From a checkpoint of a small transformer trained on Wikipedia: width 192, 154M tokens.
Each number is 128 + 24 x the weight over its row's rms, rounded and kept within 0 to 255. Layers, rows and columns count from 0. Numbers have three digits each. The size before them is the row's rms in percent of the matrix's.

# layer 2 attention value, 96x192, rms 0.0433, rows 11-54, columns 144-191
106:142111139117135164122126083127147087125144113142161096135107150147166150130132153132151103119133124143144127164139110129090106119113072127120142
093:128165136118126117125112086118106130121092115148063150215154129136146086090111153121129114119129112133077141141136121178088130142131138147090114
098:174180099083151134115147124139139168161167122148094165108193125148119105121142113147126087108143123118125126118111119135138095145181109106182111
094:124119092141130141113098161110102093116106107125099148117126105121135103160127136139100118138135133166145139138176109153061110152091143108138100
103:126075135128162140138143133137127184130140131175148133112148148128154153155135109120142146151121113124128101148079136106135137150178083106114147
099:158098150125106108129108116140153112129142114122115099118132143113143147126119132151147116088125120154119123148132136104168110089110118165144134
087:078113088156104122154103096126137129098141092129152075093067171121108155142130120129132126130148132134142128110112164085112083104103114120145190
102:133129124141105133145122153164137168120128146082112093110134118141150156136086118115128117111097153114073083120131128178154147135159122107129115
087:149153085086103074146117113132107114118124096173112104146136148116144161081131125122113091116168119106149133111116104080141123138119106141073129
112:136118095150145146145115180103112090114100113133172147173136120115157113114145151113136144141125129153096170130151089128104181136120145071138137
102:170136104123106104141126090105137089096149132109080071165172141117115135145116111147157101128111109157116107143131100172117129109124116137081157
093:124094130116142139124124130147106149140172106112109127158124146128126155100131091091164140147140102126157160097111155135116118158094103125158167
100:130131097119126107120093118085075138131137123189120127099145132174116138142147149104076093121135138123144106144117131160135091122133181130105128
102:147130117146088108122119098127168083112117072114104109168110138137109123101072160124134131132135143149124151153151144109150099134164144094108146
107:092125102177123151113100115100140177122115142138120130118097112120126114118131154163160158126122130128099141129140150087122105143114077123102104
105:126114161153166093151169173132129098163142135127130106141122140149110134131130110114137100081128115174130108147106118108106106129102154121120094
103:133155135181136170118150127120138131122186088144155086129129177123144137155099128116133149109118142106139115141137163117105116148094121158113137
100:121136105075151105113154107134150136174136147132203176145083142106102109162142092113156123138129126130161120133118120122122085156134117111102145
100:113082124127162109122154141120179138118105177145201114098142145105119142153110112115180130144114156112138145141114134133093145106164136134174137
098:142132140147112121118128144117129131111159142145147088132125114148173126150124171116089097157118106137127151132112150136136142160157152139146156
114:130107158134119126160111120137140117142130136158126114135152116122102133163196151121136144140117107135065099134130152100073122143162112111116125
109:155095112108172085138126099153100134122131165150130128085143137144100088131183138192123149152118151151153095083138105139107145127160108138149127
094:138128148111112132156150139138141178165103166115113117112139153124164146107103131112127137135147122162123096140113123090091113137122060125090169
104:144123078097151142150158142180127158138155160154135140081140128146139098104136156141135151163112153139122120126131118116155120108155132106091160
092:098122125116140089110137132108093079140156081163111101112141094121086129151168144128086150114156166148080166108074148115098151091157136125172148
094:139140196117147120115186137176075105143121185129113138146122121139119163156089154160086165110136133128103122133132128119140101150135130120154111
098:167138098144143146124161106128178109114110156136157131112142103116118188135127109120133143100138101123109141104135109098125104161154052132068165
093:138132113129120168126103122130096086154154137089127162156150139116126142115128118121123096135161154161177153122098099121133089102158146118154172
099:127072146136108105119094143134174051108112158147122078122060115147168142181125141133139117159110157113109116138128134139108133124119145143036142
097:168121093119089135166147129161083174123113148148094077125164100086117152116156124122159138144159120111064154119074139175175150118138149065117111
084:098149097102144157136102122123144139115184150119119151125156101096125102114145127146123125147117145170141124097146067114117172174115113135111097
100:136101099157188141161124105125123128140144104150101124115141147092132114097089102147077149082118119121146147132075121111137097120131132120148126
099:143099116131093078175167143115135119134118145117132085136147143136107115103109068100155141111129156119140151096052133095173120140094095105145136
105:165102125121133126139123119071178117115162111085120098138101151138133140133165126146216096135114126118132152134154149107139088135150129114122093
095:139115130180134100128099124112144112111136145121180146171112152134090122080101161083144103160119144114141134133161128141103103104117139132138112
093:144114145112082078119115139099146126184105140167121120135100083128127135146162107122146116101120098062119150125121111170085137145162113120119107
101:108139153098101097115127127123123142117083122110132115147117146121110177142144172122098151147118109125127125166157170156123152115120129170104138
096:158141138115150156113099126183127112122142077133142138112144133184144125101135151134151151182123175132108112140150138099130128122109104145145144
102:113128161132150164149150149099119139102129162145139103145175190118116122198085142123134079123171129109188156163123111135160117162138151128121186
097:151163125154158041148115143131099081168128139116106129124113117166132127149192130146132103082104102134148068123160156119132136109127076146157126
098:110132135125043155110123154132140140097119098161148120146100162104092079159109130141108075154120133123111077104085127098124133156118146148160159
097:126179136103112163110147154146132153103132087123160114138123117099133133076125129130115152134085121159140170110133153124135132118093116092163125
112:137120101144187158147155138149141176143143136122091100098171094111127131106146122141145119115103174103076106119131140150142102102163123100160135
100:119130147143119101104092139137110091120128148112132162150096155118181145151132150128117104120157106150143137156123114169121103120123143152092132
# layer 2 attention output (transposed), 192x192, rms 0.0455, rows 11-54,107-150, columns 144-191
102:116133115138114098126142138119100162168130183145086145109128101144121111166125158104119113120076151120107134201133138133149098138116127120160179
093:126046108141138090119104162117110153100110129091130095115094090141104141187145106057108105117142150130112099123103137109143110120118145095144150
098:117138105189150128105140134154107151159152144155115144105143150102145111106102128139115157148184138134115152121103121136133127122094135116130128
106:158089123086128100152102123098224128108151134130128105152114113104123137126109132126147147128123119081133143150138137125119137117143127156106089
113:168101162104117171140149138144112083168118120100128076101121130142116086083146105128106087151137120140170116109134096152154116142163141109084085
098:110122091127116132110144126103073154150134156123131190092145116125116142138111167132138125155142140101104164130116151151124121137119120133120146
090:110147150090153139121158129092041130118116125109097135116108164141138108109106126160081136159098141180106155134162129127092153129130114176110119
108:131086119132131129119145112099130118156127111123168165119108123068134130131143096105112118120121152107123108151109102133106078158097119160136086
091:142131128070120123148131144154090092116115150102119124140120118136123108119156093139120070102122126158122127154106154160140129119167126080133144
107:142149163082142174144136175157135122117153132094104099118104102135135104124146131133151094129116092129127085133163148171127145098179128122140107
107:088139126131145130106146171117101132177118138120070130130150148153096122111112129138101102122130118150089148137137151107126104154143164144160123
095:145146145106145130119147129132147101164127098132115142090145145122122125154112140145121067157137084183138136125152151158139094110152146109094133
091:132086113162099156096125098112105165123103117153099139135128110144119106135075142151101151099119147179104151117146144147134135122124096148140126
099:136109086131104120128131135155088137134138131121149179122095152150147141133126130144142152151104162138133142120076186198089120143110089155164129
107:162088147097153136086120152133115158094124137145169106109097139138153158143143124127115111148089088141102131112140094171139126128157161147068159
102:128136096112129109135108098111093122100144153110132095137104123115131124114116132150154115144183128117166117093140121108113193120161102141132095
104:144141134133141142130132146153089149138100142132144124063098156155132140135160125105124123146113087100095128126130112184151102090165158131122118
098:148161145183144106084132121146096152152147142135116145126155156130144126106144162148145150142117124160106150176163140160111153119128126097142128
107:126115176148119129097106096152118125129091098154111118135125140089156139146124148148148162153133090104145174092182096101137158147129106142099130
090:134114113192155119123115118101115130147102145142133173135181140138091119118131099124130120099158150099074117147181111124138132111111103159175112
113:138168096166118139155141132122097096130135155106117136158151115126136096051110111145110106166116134155128115156106108140138160135135138154191131
106:139125139167137122143101114098126136117155125114159121111118113130177096136149170126118146107081165138111119151158142105157160087121101149120145
098:119153144126111133122112103175110087132146128112115131158154128144102110075126139178127095132133074172151142142109095158127154154170163099115115
110:149110115204152109112131057148139129125114131167148141134117147145135099112147146088152120101111150113111105150109107170154124155114160130133111
106:111155113114150110115127170147088170137159136106110136048154140074141106133126097162152153144161094140120160140158106133143178097141119136149114
097:136131107136099098105100094094212117110123106108131147126087107105107150129122106103147089147111117093121149168109126098110111170106123127123109
094:125117173089114075149130173129111129099128106104123076147135209152134133119143086164112155169145159162145125124126138114139141156105124137115092
095:138142103103148167144122141147085175152097129129069104107137101113121115103152088121127090079186117165135142113139145136096147143139120108138065
088:110129132107132118094147140125123159152114105118174168097083143134122122151134142160173117149065165156105120134122129170092128107141099144136130
096:125161150140130115129164132112107090142098154116115116163099143117098093105117109101096137108127208161175129191115101126122085141104138157164096
089:106099139111154126114112127147113169124151149122141112111141114159134127119131135113123160051141103097124134120139142113134147104106118134123141
098:147094137111123134118158150131109148132136140159141128057092094093141101136148147085098123138133155153105126140137157210111095127123141121142116
103:115138132080141132099105117153091134106138126108149137098098146111152153155090169143125140150155092113135149064127123167113126123159154142099137
104:128099135132137150119150170138053142141100142127160127121122114138174084150139097120123129156120144145118104134146122158140106102116151157175152
091:131145117099077130167111113115133111107126142138121112157146132118142188152103136148104141109070118132135110129127139117126167141142081135155132
099:146125116110118128123131141113154131100167097083094098107133152120135136137105112154119141121173135171152112183117137069094095110112122104083121
104:141120143122089123163102127109151125095094124127155135174114101123136119160143109103151151126076143073136124171151106107121140132130113126151158
104:113105104165113136167101081131151153129099158166133151156131107152128117144143114101119115107063111111121090128101099141150112133117177138132136
109:148131096102117143101119121127120101169120123113120127135157142152107108068094142180137118163155095129141151099109129144164140122145128145146133
102:124128120116110157160105110071164157098146155146119094146134070111169116153131132086125096090128116109092111159178144110114130130155129113114143
098:119189110134139098154162131137083165140122103116087145116143182156102177157113147131124161115132178165136138114094179095088108111128111135148138
099:135134103068177108150155171105105133088113132102156103147106147116113147151166092117140128107151122147160139098129155119106130086133105129118112
097:131151110113097127144107126117143061145150127131143125140137141106150168093142125126075145126138138152153092112088140137106105116130120139133073
105:111177102133093115129129147124155161158122151174093145131143116156098120108127136140130108104106135136146163138132151127106142142114120100143129
107:134118102120124111161117151118151104117132103141122128140146120117147118110146177122123132091106134095140158186126106172127134157131082143113130
092:128142136128101130163177077133118187124129122138137150145142162145150164142107115132162098111112135137111127145135175127078120102134124155162117
091:129160139135141113091131089135150101163153126139131067111138105136112107121057103135132103136087136113136143109154147077129102125158147171113127
088:115149106149121133132141137158091154126134151153083115097147130145113092109155106108118107149157119188135136074089120102150137141142122111170114
099:136142131130112129133119120159163075136146109126146125152124102156090135097133102118159130110136115116134147114122120170127070109147122134149114
102:146124133130107094166145134108156179113120119134138106156113156089126082071123122104099137074121132116158111124131132158117140142124118112153115
094:113148151118137112163123130122134061121136137129128134150155155134135133118162118081109128074158139134161134144119145162150133159130112072072071
102:119162116141158144112092121132127151138123112158107114072139135139132131143192138117157114146151137130080127128134158166115116101154162111148123
086:098124119118116147153138085121110165154162126163126143174141152147130094131165152133155148137117124145107155124197130094106123140127084170199126
113:165099119132121093076113058120153107169130132122140191117140118159134134153107153139127161118136146111132127099164117115142098134104136157100148
097:138106159126128075123155088131142103133118154128148145190166127153108138095128099113122155076139102114205157110154123135111137126135107141160115
088:115161144169107075105129089119146106131131113155135152150113144099099119106127117147101116143125148123136096127144130101105113138095129155120103
108:118124119123145143153163111103155171128074139133142144149149128090117162114109118133157129084148121162140132089150130138090160124104097116138071
096:149117113108106152096125165132101115106139118107169142143116128125125142166124146098111114150096137152119122101133153197131124146136171111158139
107:128194101151129092131131142111133110127159131090091140150168144063120175123138108145107069107163141141131121127099157111137116139120124106149127
101:095133107109090131187141151128096115085119149137100084143133110082112097106121093111064112137171092124100121135132125134123122139139118103196132
100:164138118126128079126137095150175124095124110124163162134133125114104145113125115150086119061127127092172167133116106174122149133106100134115136
096:118160109073158120151116162125125113166140119138130105115107173096112130122130189150121097114126119075132141163151104135121121150156143143061135
100:105135117110159135176131203137117136111132094113068090100115112100124089075124107137134127137141099132123095140086109152119074103155143096128111
097:142127134130147126184138136135154131141088122131135158109169109107097130102137120136136127061157120113140114139156110166149140128123108117120092
113:149083130093124149130124125107105119134082142098140132144096153153153123122123112092106163123150141118203186144188100173157109151126139125120161
103:123099095098158128160104163129110149187092123120127113108124116135164139129170110110172123138169137141135108138122125075084148146172138110092113
095:122128146110126131123165131147133071134159115112160144175111091151120151119144128131135126096128085116154128117146098133142111122130142147165160
102:133147138098151152124147133137140131182116118121109100086099094113107128130141117146143122123137113124129157144149141133111090112149124127124188
092:116109136120168116123107109137132160124127141131147140157156155141142081125124117129099151085126129137212127133136092118143102187118144127120087
093:118132151128115099159149162145134143109128117129116145100118118130169124153106134116120121150119128140117134161133090151105124118141145118157150
092:113108111124123140133118168141120117121168138159112088155084136109132126132122108133087116156156107116159164154147130140097118118118149108134139
095:140158140128119106111118074168145085142159133173156133125125112147168148135111124145084149144109137147098126142159154103117148131123127170141156
103:161094136146176105085105153139114163115087138135095150132126160099132129125158161142139103111171105103144178128139132160146156125115137090108116
097:139145118116108127129109141143124098175129116118128141101160093115083134101158114122131101082164170149185143134122144153112075116135066130186124
091:146139107119108157121106135123102138166145149123124083117149118109149178158099095140140164116142089130092127125159138042126128098145162117153141
102:126164148138083114159136144152134150112152095150139128127152104114091083094129120097138139114146161153171111097133146201100113132139115108162115
097:089190123143131148111128106118130130128153138128119094142138136116115105137104105095103131156142120143094102101145123091119080092156180112189139
094:145129078153137142155094137125105108129107096125110101125132167096120085094189118141094097103137140107124143135140139142133135160103108123151110
098:105124100100109143160149168109107145130117133115105145112096145127157171138138158092097121170132139144093096147118144151140152159115132139167114
084:147152143143148120084111128134115125132086156181142146080155145112109119086115123127129125139131152114119116155103184119122119140128130164112123
099:139083121125143156158123143092121133108106130108148155134104145138145116145153114164127124105085153136122121192113116106141139147122110104098128
094:139116131151141161098128104131150136125098136119127134094082118156131123185119149155138114159082122139116146122108142119150145126138095120085163
089:146141125117126138142164099147191091125125126127143113158144101124109161074153120147138118134145090080103131099209105076127175111136110125142107
087:110148121125120122203159125102103178095103147138108127150151116071137071096129093123156108095123137176141097164093124147127133158162100103163085
101:158153140123119112142094119122142146147119122138106121139131115117114174112106129094151135101107123094140112107140146162103137152157164143092108
103:125161099138101101113092085123138121102168124150106154140162143157155114186123143150115123119126119125090130181161144083119144139064145159138147
118:101153120098112163150131127143135150157131097119104114095126120163104115085142119096126111174176152146137129115152154157112092128140146156160119
097:159103133152112116116124164131087115089123155129125138156122145088120165130119157134122146094101109132156134142126128156136171161107100125116125